From a checkpoint of a small transformer trained on Wikipedia.
Size: 15 layers, width 384, 3 heads of 128, MLP 1536 GELU, vocabulary 4096, 29.8M parameters.
Architecture: biases, attention and MLP in parallel.
Training: a variant of Muon for these matrices, 740M tokens.
Each number is 200 + 30 x the weight over the matrix's rms, rounded and kept within 0 to 999. Layers, rows and columns count from 0.

# layer 9 MLP down (transposed), 1536x384, rms 0.261, rows 1240-1276, columns 192-287
225,168,213,199,194,255,267,164,236,237,106,194,232,251,248,176,179,195,174,237,194,163,252,224,198,199,229,220,218,120,251,218,218,215,242,236,232,206,170,175,219,208,213,139,213,202,213,174,183,289,242,187,188,159,180,155,198,236,242,249,163,190,157,188,218,219,150,245,249,125,166,166,131,203,170,202,235,174,191,208,164,229,195,205,172,259,218,189,205,218,190,207,194,203,212,235
279,199,156,208,209,210,176,209,214,198,180,272,162,309,195,197,223,209,149,175,124,223,181,175,210,184,224,215,205,186,185,224,208,202,182,213,194,193,222,204,175,164,237,223,152,152,238,235,168,200,162,166,190,197,189,162,180,182,186,206,182,223,189,200,198,184,221,204,157,224,181,214,168,207,206,229,198,207,169,243,218,226,165,255,231,174,253,226,197,173,162,182,188,219,194,207
169,150,220,195,218,192,167,172,174,194,219,213,186,193,187,154,220,227,200,223,205,183,201,217,198,203,182,180,192,224,197,171,181,195,186,181,219,230,235,174,193,205,226,150,233,198,222,204,191,194,176,188,199,191,157,178,168,186,205,204,213,189,195,207,268,257,210,200,168,211,180,181,214,219,182,175,182,218,232,240,171,189,232,194,187,225,222,189,220,185,196,221,205,198,175,233
185,183,204,240,177,179,231,171,214,158,232,134,204,170,204,179,215,236,211,190,191,212,186,189,208,181,213,212,208,223,219,235,160,238,225,186,181,145,223,192,148,179,286,231,193,209,215,247,214,134,209,184,191,223,257,226,170,220,180,206,195,296,248,216,242,230,256,208,191,261,179,272,215,185,200,209,171,208,205,176,198,209,182,187,186,199,229,219,228,195,253,227,140,113,239,196
233,177,171,191,157,182,168,165,181,207,189,198,185,162,147,178,193,139,183,151,240,217,265,193,185,254,233,280,185,224,157,214,221,154,126,237,224,184,272,226,132,184,162,179,202,203,200,228,207,202,183,162,162,236,182,197,209,215,182,244,249,224,187,151,235,193,215,172,217,210,203,215,202,209,234,139,184,203,209,196,173,224,217,213,221,279,179,223,166,226,162,178,207,231,164,223
229,249,176,195,192,220,193,242,218,209,249,238,175,172,197,187,210,232,187,198,220,216,206,184,219,199,185,225,188,182,120,190,192,218,177,204,235,206,161,137,245,212,196,233,210,189,222,152,208,136,196,250,208,230,219,172,150,245,223,238,173,160,203,236,215,173,211,208,259,170,194,196,258,238,206,210,229,158,242,224,224,232,206,176,196,160,196,198,194,149,173,156,206,200,243,202
191,208,202,216,207,148,210,231,216,211,195,223,164,178,193,193,188,165,175,187,178,213,221,198,191,209,165,200,184,197,195,219,181,201,198,257,231,171,214,173,206,178,203,205,194,267,201,244,167,188,177,158,191,193,246,168,226,231,168,245,177,161,188,253,202,234,180,214,203,203,211,200,200,185,226,212,169,212,202,198,243,224,238,221,220,202,250,184,213,222,212,184,227,184,168,230
210,164,223,188,200,211,168,233,202,185,181,253,182,182,156,274,151,203,178,125,215,175,221,167,187,243,150,185,177,176,176,275,194,256,221,191,225,200,172,221,217,163,212,165,252,214,212,180,222,207,174,207,207,184,210,205,208,212,225,172,208,232,167,243,174,172,226,193,226,160,248,178,195,190,231,142,172,205,194,185,224,204,202,180,209,166,138,163,213,247,270,246,118,212,150,223
234,187,205,165,211,232,162,224,222,203,234,190,185,189,214,197,201,218,199,188,222,172,185,185,222,186,214,153,198,203,183,247,132,223,195,185,174,226,245,163,181,244,227,236,230,206,225,212,173,200,144,201,228,148,187,198,171,241,200,230,173,181,198,190,217,231,190,195,181,201,212,212,195,248,191,200,229,213,157,184,174,219,185,170,235,172,183,218,231,201,226,184,195,147,275,160
255,180,219,163,232,192,190,186,186,152,189,203,195,175,218,211,188,213,209,202,165,204,202,136,197,197,164,240,246,179,159,172,189,230,176,181,250,187,238,221,160,181,191,259,140,201,195,116,264,180,225,177,177,176,254,131,259,192,142,163,174,207,220,236,208,240,206,193,180,169,163,236,194,252,183,217,214,240,215,156,225,197,166,167,195,153,247,216,184,202,152,241,167,175,191,197
210,211,203,165,183,214,185,179,156,234,200,176,204,202,193,160,165,238,185,220,217,226,187,190,191,206,249,242,216,199,202,216,206,195,231,159,227,188,166,214,251,181,259,232,216,184,192,143,244,226,210,227,179,150,197,256,195,171,193,226,155,181,189,165,179,226,207,166,197,214,147,168,213,234,224,173,221,203,196,205,177,233,205,229,184,176,198,246,228,174,224,219,217,184,194,190
204,169,278,223,153,234,147,190,174,233,218,169,192,258,173,225,174,210,174,180,189,185,219,207,205,203,221,189,260,243,225,212,206,187,194,173,182,190,172,202,225,191,258,246,214,172,191,226,179,209,205,193,193,214,228,205,215,183,196,204,195,170,202,220,148,237,208,216,269,214,208,148,190,226,140,201,190,235,211,174,242,194,187,178,158,190,185,150,197,253,231,188,202,191,222,197
204,184,176,142,195,173,223,211,199,243,198,166,153,192,222,205,204,185,225,207,212,226,248,178,253,239,239,206,226,190,198,217,168,219,208,206,195,209,128,181,216,226,175,168,237,157,267,198,160,179,207,188,224,140,193,177,202,237,163,254,213,224,246,167,200,190,200,146,205,170,193,144,168,158,187,129,231,201,233,187,215,175,163,217,191,221,268,186,170,231,222,184,177,193,221,166
149,189,265,263,164,185,161,229,228,209,232,169,182,195,252,224,227,260,224,200,200,247,182,196,215,197,216,236,228,209,230,188,226,250,222,198,161,241,184,169,164,162,215,198,224,233,158,216,191,190,183,192,203,239,228,202,190,206,176,227,166,267,222,161,158,150,208,218,209,207,141,175,197,192,204,201,259,227,253,154,218,196,160,121,245,204,228,166,250,235,136,171,252,216,275,204
188,224,211,223,184,199,173,211,187,240,202,217,174,185,187,176,218,172,217,224,244,224,190,178,254,224,144,198,205,212,174,162,205,213,253,204,217,189,223,223,204,155,196,212,222,217,234,225,231,147,213,191,215,230,198,233,198,264,237,227,194,177,199,204,238,191,250,224,218,172,231,138,196,222,206,244,208,183,209,211,126,240,224,193,185,162,193,237,185,208,200,201,177,244,212,161
164,197,182,228,201,255,166,201,193,164,197,190,191,186,183,194,199,202,141,198,180,259,193,244,243,148,198,164,218,255,207,207,207,221,174,269,184,177,174,179,232,262,161,246,140,191,194,200,268,210,165,249,220,245,203,170,166,200,150,197,244,219,232,143,213,226,194,173,243,178,188,180,196,207,237,199,167,255,180,179,196,177,184,247,232,184,180,200,195,181,212,231,196,154,236,182
183,175,210,215,220,231,201,155,183,232,222,226,214,243,175,173,246,238,187,193,189,204,138,194,195,171,178,179,245,197,149,187,223,234,167,204,236,224,227,187,202,204,191,174,195,176,218,201,193,214,207,124,256,203,181,204,193,215,206,184,198,185,225,232,198,223,203,157,217,186,216,223,164,271,193,172,139,192,254,208,229,194,164,206,210,197,227,181,176,226,198,224,187,250,171,191
219,168,185,216,192,194,209,174,189,288,200,216,195,137,260,192,205,160,214,261,148,209,208,236,218,207,256,235,152,187,158,177,223,230,216,206,253,164,203,198,203,203,181,209,236,230,156,244,173,162,194,195,186,192,180,232,183,181,179,179,229,175,200,185,251,210,235,203,255,170,200,199,177,193,268,231,221,182,197,230,181,163,187,171,210,197,147,225,214,181,210,223,224,144,202,162
223,230,197,186,202,198,197,199,178,187,163,186,140,207,144,174,238,195,161,161,190,196,182,217,150,211,183,245,247,168,193,194,220,155,213,190,263,186,165,239,164,204,242,125,177,231,221,156,204,254,118,178,246,177,176,196,245,195,201,226,153,173,220,223,242,137,224,199,192,220,169,216,219,215,206,204,171,216,164,224,174,193,175,186,252,188,227,212,162,237,224,250,252,231,227,198
219,178,169,170,136,221,186,200,194,224,144,210,204,177,239,207,198,221,201,138,258,165,194,225,183,143,219,246,181,167,249,154,224,149,244,248,228,170,207,233,234,186,261,197,205,219,176,220,165,175,209,152,218,162,182,211,180,223,125,191,210,204,235,201,214,192,242,226,238,226,198,247,149,183,206,206,226,167,209,174,187,216,247,187,179,201,193,223,220,229,187,181,247,208,184,255
251,169,190,241,232,245,175,192,174,183,194,215,213,184,175,221,144,224,195,185,160,185,218,210,236,222,214,202,226,223,180,175,271,242,249,180,140,226,239,147,167,214,222,216,255,228,230,173,221,189,266,193,262,228,257,221,168,203,188,196,183,229,230,164,198,219,226,155,223,168,211,168,217,227,197,207,184,170,156,174,198,200,182,249,233,232,197,146,177,202,256,200,167,174,220,204
232,191,199,209,172,183,156,204,263,197,205,216,160,239,242,206,214,177,252,170,158,186,223,216,171,192,237,180,167,172,194,227,190,246,149,143,205,193,188,189,199,201,186,175,167,203,181,204,150,161,193,172,224,222,210,174,205,183,282,244,199,219,186,197,174,237,254,177,251,200,189,174,233,252,223,223,256,215,185,226,172,244,164,228,171,188,195,187,255,243,202,181,181,176,131,164
155,151,244,214,240,199,216,165,164,208,201,162,215,227,221,207,230,237,228,231,191,223,207,235,170,242,201,214,238,217,177,164,160,160,176,180,173,192,216,186,208,200,232,201,189,140,168,245,223,186,231,172,238,207,233,206,180,226,262,207,268,121,207,139,174,252,246,212,189,189,223,227,223,204,194,190,236,149,233,134,163,182,182,208,224,174,222,220,206,167,176,146,177,204,110,210
209,196,213,190,215,195,239,168,224,137,195,186,221,151,203,198,185,265,172,196,199,207,128,174,180,191,175,215,245,224,233,191,156,156,214,170,209,223,142,187,276,184,243,198,161,214,175,199,215,153,245,159,232,204,196,244,240,187,202,263,182,214,213,134,207,250,196,199,163,276,168,257,195,206,197,161,156,200,211,219,199,142,191,168,180,185,215,189,228,204,207,198,205,154,203,154
162,176,175,184,163,182,112,216,182,214,162,203,189,216,183,167,196,206,212,210,195,179,230,197,167,188,223,173,174,267,151,214,243,193,170,225,188,186,162,207,225,193,173,208,191,244,230,190,208,202,201,232,215,174,207,182,206,162,171,164,193,167,209,164,176,199,189,211,198,178,194,202,222,245,171,195,190,160,219,199,192,242,201,196,206,190,223,237,197,169,159,218,182,250,170,152
149,209,241,233,232,207,211,209,218,189,173,211,213,190,189,173,223,174,247,156,187,238,175,225,221,186,213,181,132,201,185,219,183,224,200,149,197,225,190,212,247,169,181,159,210,223,209,204,206,262,243,160,251,196,198,193,175,201,186,217,204,187,181,216,195,193,194,227,192,208,224,189,131,226,225,192,230,211,242,224,191,171,185,184,168,188,219,194,169,234,234,227,214,193,228,240
149,192,229,189,225,243,181,168,215,175,196,205,206,235,205,179,275,218,248,255,281,171,165,181,127,197,188,219,200,193,173,189,180,254,162,214,199,206,187,236,209,283,230,174,170,166,180,218,232,173,212,165,205,191,186,204,234,243,216,229,156,235,199,214,203,188,249,215,235,177,178,211,229,207,185,225,187,214,126,156,221,187,153,172,199,190,218,218,223,215,174,177,186,259,152,190
202,141,187,203,237,219,129,183,202,173,168,231,224,230,169,174,233,220,194,254,198,252,206,185,202,181,180,237,243,134,208,154,212,192,228,193,118,204,212,202,168,203,197,173,238,226,209,191,244,187,152,252,205,222,211,174,218,210,187,185,203,154,166,196,179,162,216,210,181,205,228,153,233,240,242,235,219,234,208,238,227,152,125,149,230,250,230,223,214,190,223,184,223,166,231,163
275,206,225,155,254,230,201,224,140,199,236,150,207,204,193,174,209,196,224,210,192,190,209,272,190,184,206,188,173,269,217,162,154,163,205,211,210,226,230,217,186,211,231,191,207,175,166,164,224,185,213,202,173,214,220,170,230,207,250,156,200,193,251,202,163,172,258,181,187,185,148,244,224,216,198,225,183,182,157,219,199,220,221,174,199,131,232,163,197,173,205,271,204,207,186,166
189,204,195,220,212,213,205,164,118,259,144,242,198,184,223,260,184,188,180,194,184,239,226,174,216,207,246,219,241,212,217,184,196,232,225,236,156,221,145,231,167,204,171,163,147,149,237,224,238,179,221,210,205,207,197,195,219,188,161,185,197,179,180,217,166,175,176,159,198,281,227,140,204,256,197,223,165,176,237,168,176,205,225,230,210,234,217,157,190,211,311,147,152,222,247,194
258,204,199,232,242,178,232,213,230,187,172,184,186,166,173,192,146,254,222,190,191,148,215,238,189,221,243,151,197,201,233,179,159,155,151,245,236,151,208,234,260,202,174,157,217,176,220,196,175,157,160,186,212,162,197,252,148,188,241,194,188,224,198,235,158,165,157,164,196,205,185,194,166,220,184,216,182,140,213,204,235,214,218,196,195,188,199,227,255,166,183,199,242,184,239,201
163,259,207,206,185,224,173,232,144,193,245,202,186,223,299,193,211,210,188,201,212,180,255,202,213,198,207,204,201,185,232,221,219,241,205,199,254,238,242,273,178,216,118,227,133,226,225,173,166,208,216,224,148,233,190,174,238,167,210,229,186,185,186,193,207,166,210,217,179,199,220,187,220,209,202,225,163,206,191,200,205,200,210,166,240,295,174,227,207,243,200,174,174,170,239,193
238,180,212,180,194,197,251,220,190,226,215,218,178,234,222,235,220,228,209,203,180,179,219,225,208,208,223,216,176,228,208,198,190,177,223,219,206,218,205,221,191,189,226,216,221,179,207,183,195,187,247,172,191,205,187,188,164,220,156,198,216,206,183,186,226,223,215,216,134,207,210,198,187,217,194,164,246,200,169,187,222,221,211,203,205,157,207,202,212,200,233,219,213,219,177,198
195,195,162,238,197,182,198,213,213,204,120,183,265,191,216,165,173,228,148,208,255,205,212,199,206,219,190,212,243,207,163,187,189,201,261,193,209,134,236,184,219,213,174,196,189,220,184,159,257,215,184,224,195,245,208,184,240,185,210,223,185,184,195,175,143,184,189,210,197,195,211,234,168,207,201,245,222,177,219,235,186,244,272,213,186,166,206,230,219,223,191,177,196,194,178,202
230,226,298,222,191,195,195,145,219,187,232,238,202,180,195,214,153,210,211,243,178,197,194,172,185,191,180,106,212,181,236,238,178,155,219,223,202,188,208,203,212,230,264,215,250,214,166,234,169,168,186,171,155,139,192,176,198,170,243,287,174,212,179,196,225,203,202,193,178,217,239,189,215,192,147,222,164,245,200,238,270,184,216,204,208,170,179,188,251,214,195,229,229,197,223,182
167,166,158,200,198,226,226,266,238,153,189,216,207,185,190,191,164,149,181,209,237,249,249,238,191,258,183,180,193,140,185,222,166,188,225,206,243,183,195,143,262,186,229,169,206,214,219,220,213,246,229,180,232,199,165,187,251,198,200,188,213,209,191,192,225,262,222,219,204,185,229,183,241,255,174,251,236,236,184,197,208,212,214,183,225,232,167,224,206,257,233,199,182,222,207,222
215,195,195,195,179,197,227,210,193,263,207,201,244,154,208,207,185,197,219,149,219,196,194,195,232,176,186,208,201,212,185,183,199,204,222,207,170,206,188,244,172,194,211,224,216,190,174,183,205,182,180,173,250,201,182,193,153,203,171,244,227,191,166,207,180,206,186,199,178,176,200,182,211,196,183,188,255,189,199,225,238,237,247,189,149,257,155,176,222,173,231,185,124,232,251,196
# layer 9 MLP up, 1536x384, rms 0.459, rows 1241-1276, columns 192-287
153,182,173,199,229,230,198,191,207,193,165,171,202,162,252,246,246,251,194,230,196,231,219,294,264,180,175,170,153,163,229,171,190,162,211,175,150,215,190,197,185,159,167,187,189,168,232,161,152,197,202,207,187,196,195,212,160,222,202,167,260,216,272,177,236,146,238,178,240,212,189,178,186,169,243,179,136,205,205,185,201,172,193,168,175,211,160,201,173,198,212,179,191,184,183,147
188,191,162,188,225,185,175,176,177,237,157,250,191,195,169,224,138,198,200,169,182,227,175,195,180,183,183,211,207,189,217,195,256,197,234,183,192,181,162,198,225,189,153,189,230,210,134,170,186,166,206,212,184,202,223,201,191,193,205,226,154,174,188,189,175,156,184,171,174,225,197,202,215,196,186,178,228,155,166,202,210,230,248,190,161,197,204,181,207,215,170,176,233,203,239,199
251,207,130,204,228,202,225,152,191,174,251,230,207,184,220,132,182,249,130,204,153,233,193,173,169,235,239,204,215,240,228,253,224,179,197,224,253,209,195,204,245,203,252,176,183,199,215,192,195,212,221,193,209,213,239,238,188,181,246,221,164,181,237,242,199,232,212,183,160,192,201,220,146,189,246,168,223,164,210,200,170,208,206,206,188,199,181,232,229,253,219,216,205,193,242,222
166,152,210,199,176,156,198,200,201,203,191,210,196,231,175,205,167,162,196,186,191,164,263,200,178,242,215,199,164,157,123,242,205,191,177,190,168,228,205,168,228,256,196,175,181,230,238,206,139,165,196,224,178,211,178,123,219,272,152,174,215,146,187,211,213,177,285,207,227,229,187,240,208,183,222,194,233,196,190,209,222,131,226,232,174,266,270,207,218,238,171,223,186,185,201,161
225,198,178,147,174,228,175,199,167,177,184,226,252,204,209,194,207,198,190,195,187,217,243,232,237,205,213,275,178,191,205,174,193,162,246,180,215,248,183,213,200,206,148,202,206,176,222,181,251,144,227,134,197,195,245,200,178,214,259,207,212,161,177,178,172,190,217,170,249,210,253,282,180,189,206,224,184,250,156,196,234,236,193,200,214,216,172,184,165,208,185,226,180,138,263,202
166,169,195,143,261,223,216,172,140,195,234,155,217,211,171,210,262,204,203,206,226,230,175,268,162,227,204,164,188,164,269,186,210,196,220,217,183,192,199,198,216,190,177,213,252,216,152,183,245,194,218,253,228,209,140,232,162,190,208,229,205,257,216,187,193,177,199,161,231,157,190,241,229,214,176,190,205,196,191,151,215,242,248,176,200,213,151,163,151,139,192,251,194,214,192,180
174,228,197,193,253,230,142,204,200,221,219,161,214,161,207,223,182,196,194,200,214,188,244,111,163,198,155,167,138,184,197,242,212,197,218,201,143,170,246,227,182,231,216,215,215,206,189,223,228,218,199,238,203,154,215,151,185,235,260,159,208,155,144,178,207,183,185,182,207,215,264,142,185,142,210,223,218,203,204,193,223,228,270,216,194,232,150,136,164,187,162,185,153,210,155,149
195,201,216,237,179,143,155,153,167,180,174,279,241,215,215,223,166,168,198,139,221,194,160,184,278,197,176,185,169,185,225,233,209,203,202,187,154,179,194,209,172,171,163,250,190,215,196,243,206,305,186,220,188,162,181,233,126,227,215,178,161,232,181,206,186,230,183,221,212,178,175,167,148,191,224,194,114,236,205,178,192,163,193,227,210,244,192,170,213,175,209,224,131,166,194,209
258,227,249,195,194,196,222,226,183,219,174,179,196,200,232,159,168,209,144,192,220,195,225,134,211,187,180,191,224,146,225,251,222,179,146,241,230,214,215,197,217,280,160,206,228,207,199,155,208,171,187,187,184,210,209,210,215,165,240,253,256,117,220,179,267,211,233,233,259,211,219,215,201,210,202,225,183,212,216,164,200,145,211,158,156,194,186,133,200,117,183,237,219,209,232,212
124,208,201,172,219,212,182,186,239,251,213,223,224,210,216,225,188,207,211,228,203,236,193,211,203,200,223,174,165,233,230,201,184,207,185,261,202,206,223,238,195,198,159,201,222,206,243,196,189,213,207,222,200,190,171,211,199,226,200,204,183,230,196,228,224,235,163,130,252,152,168,177,200,169,222,173,225,136,213,245,181,186,133,164,239,176,190,216,226,227,214,195,195,216,167,166
209,210,194,201,208,202,236,141,182,221,215,185,184,221,177,207,208,184,176,162,195,178,176,157,197,203,197,199,167,196,142,196,227,190,196,246,196,227,215,230,178,173,193,188,176,204,187,150,248,134,160,214,203,213,186,165,220,214,226,198,203,212,247,270,201,162,216,214,214,187,214,199,194,154,166,183,212,155,208,194,257,218,160,206,155,228,187,227,227,163,157,192,204,218,182,221
164,249,205,192,200,184,230,205,227,215,177,223,195,193,242,208,202,227,217,239,170,204,168,188,240,202,199,119,198,236,194,192,236,159,146,169,177,202,237,192,228,203,223,210,216,215,210,223,176,230,222,171,189,256,227,216,237,201,264,245,233,221,192,223,218,209,251,143,219,196,188,222,215,253,186,166,202,189,192,213,218,199,183,127,175,189,171,229,173,196,229,245,190,182,202,200
200,198,234,243,237,247,198,136,254,171,192,181,242,220,203,213,221,199,188,179,252,233,186,283,154,162,187,152,240,164,235,190,143,177,211,177,194,203,179,152,209,221,235,218,233,244,192,248,178,186,177,223,182,245,177,183,212,178,184,132,161,168,181,221,188,190,156,210,222,181,152,212,174,156,176,241,205,192,213,166,212,193,193,185,158,154,167,177,186,225,216,168,205,206,215,167
126,151,198,201,204,192,241,245,165,189,179,187,134,202,174,176,184,206,153,195,189,183,177,199,180,209,220,134,192,194,181,185,195,184,174,165,174,208,232,178,167,181,170,167,243,190,212,209,219,175,229,247,195,228,224,180,153,202,231,99,184,179,205,227,210,183,238,192,145,190,206,135,262,171,239,164,189,128,245,207,225,154,219,190,227,178,231,230,210,217,168,253,169,210,195,201
211,214,249,184,175,204,195,179,196,167,171,172,221,199,178,160,247,232,158,215,156,243,179,215,251,175,159,239,200,206,143,219,166,218,212,205,183,197,258,248,180,152,193,224,178,173,224,191,220,163,291,173,200,184,149,215,164,154,208,190,228,182,180,201,160,173,222,248,209,153,247,224,230,175,214,176,172,191,165,196,161,226,233,212,232,205,249,133,212,170,189,268,201,258,218,214
157,172,202,234,218,189,206,269,238,166,178,215,234,215,219,177,169,206,209,190,242,216,198,211,235,216,226,262,201,215,215,145,220,150,189,248,192,206,154,206,161,192,181,209,197,214,226,249,171,204,208,207,182,210,171,184,217,227,204,216,209,202,209,222,184,179,200,226,172,192,239,196,160,162,147,188,250,247,214,162,229,225,219,243,170,220,201,180,199,171,268,206,230,178,221,189
177,177,225,212,233,192,234,207,207,119,162,193,216,216,180,248,204,150,215,188,213,115,212,200,207,228,142,213,206,211,148,227,184,145,194,163,195,191,215,232,199,231,165,212,158,232,219,224,222,182,209,164,228,217,232,189,222,208,154,264,219,197,224,162,254,191,204,233,134,167,176,202,200,203,191,227,193,203,204,187,228,185,164,214,162,207,225,227,221,128,156,244,171,260,198,210
206,246,149,193,229,188,194,200,174,191,164,214,209,176,190,148,152,218,198,198,215,218,182,239,230,208,207,212,187,185,211,200,232,212,220,183,207,240,205,224,188,195,263,235,224,163,206,168,187,235,211,186,177,217,204,151,226,165,186,232,150,197,174,179,214,237,155,214,224,205,171,123,159,175,208,209,183,180,166,189,223,211,235,160,246,173,271,196,252,197,195,254,225,233,206,182
157,215,196,219,207,186,202,242,176,154,155,233,164,179,131,189,199,119,187,192,154,195,206,174,304,175,216,167,179,208,173,145,197,212,188,232,224,236,180,205,195,232,203,250,233,175,216,182,173,166,176,197,165,259,202,188,153,168,144,222,201,184,165,197,228,253,241,211,203,222,214,189,224,186,204,221,251,178,172,185,230,234,188,225,158,227,187,258,280,217,217,207,166,172,193,179
230,220,179,193,215,200,198,249,228,245,171,235,252,187,192,238,180,171,244,219,203,257,211,238,169,199,185,174,162,178,236,208,179,178,212,206,223,192,191,211,224,202,217,226,167,187,185,215,144,192,187,200,201,233,189,191,180,170,268,209,226,236,187,223,237,179,175,235,191,179,186,241,159,203,205,238,178,226,168,221,173,246,233,185,201,246,215,240,298,185,216,210,231,155,196,168
219,149,194,218,250,164,209,241,231,179,182,196,190,206,211,170,122,236,212,236,191,181,197,214,196,123,127,153,247,218,219,160,170,198,222,185,201,215,163,237,164,197,203,162,223,195,197,197,195,216,218,219,183,154,142,161,228,209,184,140,242,223,234,190,232,204,205,212,152,203,222,197,207,214,219,246,248,180,226,166,194,216,220,221,187,192,214,208,234,229,181,171,184,196,185,207
195,207,247,207,204,229,190,183,182,102,197,236,251,164,228,201,238,225,224,222,220,187,200,205,227,198,239,227,210,179,202,251,243,208,178,161,183,240,206,179,195,187,219,155,191,138,209,221,162,226,202,198,166,209,185,155,178,172,172,184,243,263,190,165,250,190,202,202,172,192,232,210,243,181,170,176,167,223,163,226,225,216,207,220,223,179,205,183,175,241,199,206,205,160,253,206
201,206,150,190,225,219,173,233,211,198,218,202,128,225,127,162,189,144,197,161,175,198,216,223,261,195,185,211,142,173,143,226,192,175,243,184,151,261,186,202,178,171,230,185,204,193,178,197,179,187,190,156,192,202,203,138,194,224,168,249,200,195,192,177,196,240,222,200,229,217,191,193,186,175,189,155,224,218,224,245,238,139,241,186,146,200,212,214,181,191,173,272,173,115,237,185
189,226,167,178,162,112,211,237,228,176,182,143,234,242,206,213,235,253,201,228,207,206,225,184,187,179,232,149,166,235,204,164,231,184,144,201,260,247,170,193,214,193,150,218,158,219,234,235,179,224,238,234,216,204,127,220,254,189,177,164,141,206,216,173,254,188,209,220,236,209,215,226,238,222,164,180,217,182,231,163,211,207,242,174,181,220,182,233,250,198,178,231,132,197,195,177
171,223,197,174,212,205,195,155,218,186,219,197,205,210,205,201,244,196,243,186,193,150,219,207,237,176,226,202,217,192,140,145,172,200,193,237,224,145,210,159,207,200,181,251,259,212,175,153,231,175,164,248,180,259,217,169,222,222,191,199,185,221,237,196,212,168,184,218,176,207,234,208,183,258,187,215,143,220,200,167,242,224,232,227,166,211,185,170,197,240,190,216,217,171,198,179
216,222,196,201,193,179,205,217,204,202,183,204,187,169,170,194,210,256,205,180,202,188,200,167,214,200,151,201,215,144,168,238,184,179,160,228,141,241,226,178,203,201,199,209,163,185,187,237,187,217,222,136,193,232,171,165,218,198,193,195,234,198,168,213,162,169,147,216,133,223,206,184,179,174,231,154,213,252,158,247,164,185,205,199,211,217,199,249,225,218,208,174,183,223,221,205
146,197,190,172,188,223,212,219,184,154,236,148,238,214,218,194,236,250,169,245,225,130,233,207,242,218,133,158,215,153,171,187,245,217,163,191,190,197,204,181,208,172,232,203,260,219,211,185,192,161,196,158,211,214,250,215,226,211,207,211,163,222,157,183,241,220,213,180,157,171,260,269,227,179,170,192,171,233,200,186,199,261,179,155,169,212,199,149,230,170,263,211,230,233,214,163
220,234,184,231,199,189,211,220,241,202,227,188,252,197,201,236,186,186,212,201,204,188,134,222,211,226,191,196,247,218,226,200,252,223,217,174,198,143,170,212,204,170,213,166,179,263,270,180,205,205,202,219,186,188,235,238,225,186,183,126,193,156,221,235,228,232,251,223,222,232,220,186,202,179,245,182,216,211,193,197,191,118,220,176,178,105,150,212,178,251,244,197,141,192,279,219
243,190,190,236,193,183,223,178,183,150,223,211,246,195,176,182,191,179,152,186,195,193,214,175,201,194,189,222,206,211,171,200,170,209,187,139,208,181,131,245,203,167,181,196,233,203,185,181,154,180,171,226,198,210,179,207,198,239,194,157,199,237,192,203,224,159,221,206,154,154,303,214,255,231,193,234,196,211,208,222,187,188,224,187,159,235,178,222,217,220,193,144,233,183,221,222
220,202,196,185,211,196,165,230,232,195,262,181,200,216,182,231,249,175,211,155,232,239,220,111,192,183,209,201,231,206,198,233,238,194,169,231,208,185,182,139,199,161,268,258,189,202,210,217,208,194,224,172,207,203,234,198,214,237,159,208,168,204,162,264,162,206,227,210,155,187,194,187,198,177,172,167,211,109,180,158,208,215,146,214,198,188,247,230,222,234,240,216,167,194,196,181
165,228,191,203,206,211,180,193,179,198,254,191,234,220,226,226,133,176,224,180,173,179,189,192,229,176,161,233,179,198,226,252,229,196,157,202,220,233,254,206,192,230,207,188,163,197,254,199,176,237,212,249,161,221,204,191,267,190,206,163,181,191,268,213,245,205,160,174,160,152,171,199,257,191,233,216,183,222,190,208,184,225,193,241,244,220,159,175,170,250,220,209,247,215,231,129
203,188,228,209,188,177,183,201,190,205,189,173,214,221,175,213,249,232,236,184,180,234,207,149,204,119,200,187,227,177,193,186,244,205,193,204,163,198,205,168,209,218,207,195,184,188,189,184,197,233,184,200,235,234,207,225,197,211,215,212,210,176,161,186,199,187,221,176,226,209,172,251,249,188,202,205,184,185,245,183,198,227,208,199,220,212,188,182,220,228,218,207,181,203,230,216
156,202,212,253,194,160,190,156,249,212,235,193,165,282,214,199,211,188,266,199,189,211,185,195,167,208,210,128,181,178,221,171,208,246,182,244,166,249,209,212,163,176,168,180,206,158,219,199,213,186,197,193,227,170,242,236,184,247,225,166,179,248,208,200,197,171,150,241,192,151,132,186,204,315,194,250,203,211,179,234,186,154,155,211,174,153,164,205,213,160,246,185,222,210,206,185
224,213,186,235,207,169,182,189,169,222,195,251,218,192,236,163,211,168,225,204,142,188,197,255,210,182,260,143,224,140,228,231,197,170,222,203,204,187,194,167,143,264,223,158,141,183,157,184,198,255,219,184,189,150,154,141,227,192,232,208,206,195,274,184,166,170,223,214,235,231,182,252,182,175,241,240,176,169,217,247,194,213,176,238,163,132,218,215,190,202,227,172,195,179,189,184
200,172,178,178,206,252,182,215,161,167,207,199,188,145,153,229,204,152,238,224,180,240,209,182,178,177,275,192,225,181,204,192,201,219,196,139,187,250,214,215,218,181,207,148,217,204,216,194,175,134,167,237,189,194,222,226,208,248,216,186,196,196,233,163,143,204,205,170,142,236,246,193,170,214,179,163,172,220,173,197,230,204,176,184,183,214,183,145,255,190,203,231,172,193,181,119
172,180,209,214,187,220,172,181,225,199,217,225,200,243,178,178,199,176,200,224,188,150,191,186,208,188,214,187,211,209,194,214,160,185,212,231,149,232,151,217,198,239,245,167,194,165,176,219,200,213,201,193,201,184,212,146,219,191,189,201,226,212,233,215,173,198,220,246,179,198,193,183,224,171,173,211,168,227,221,210,177,178,228,206,234,204,209,197,205,218,205,221,177,154,199,173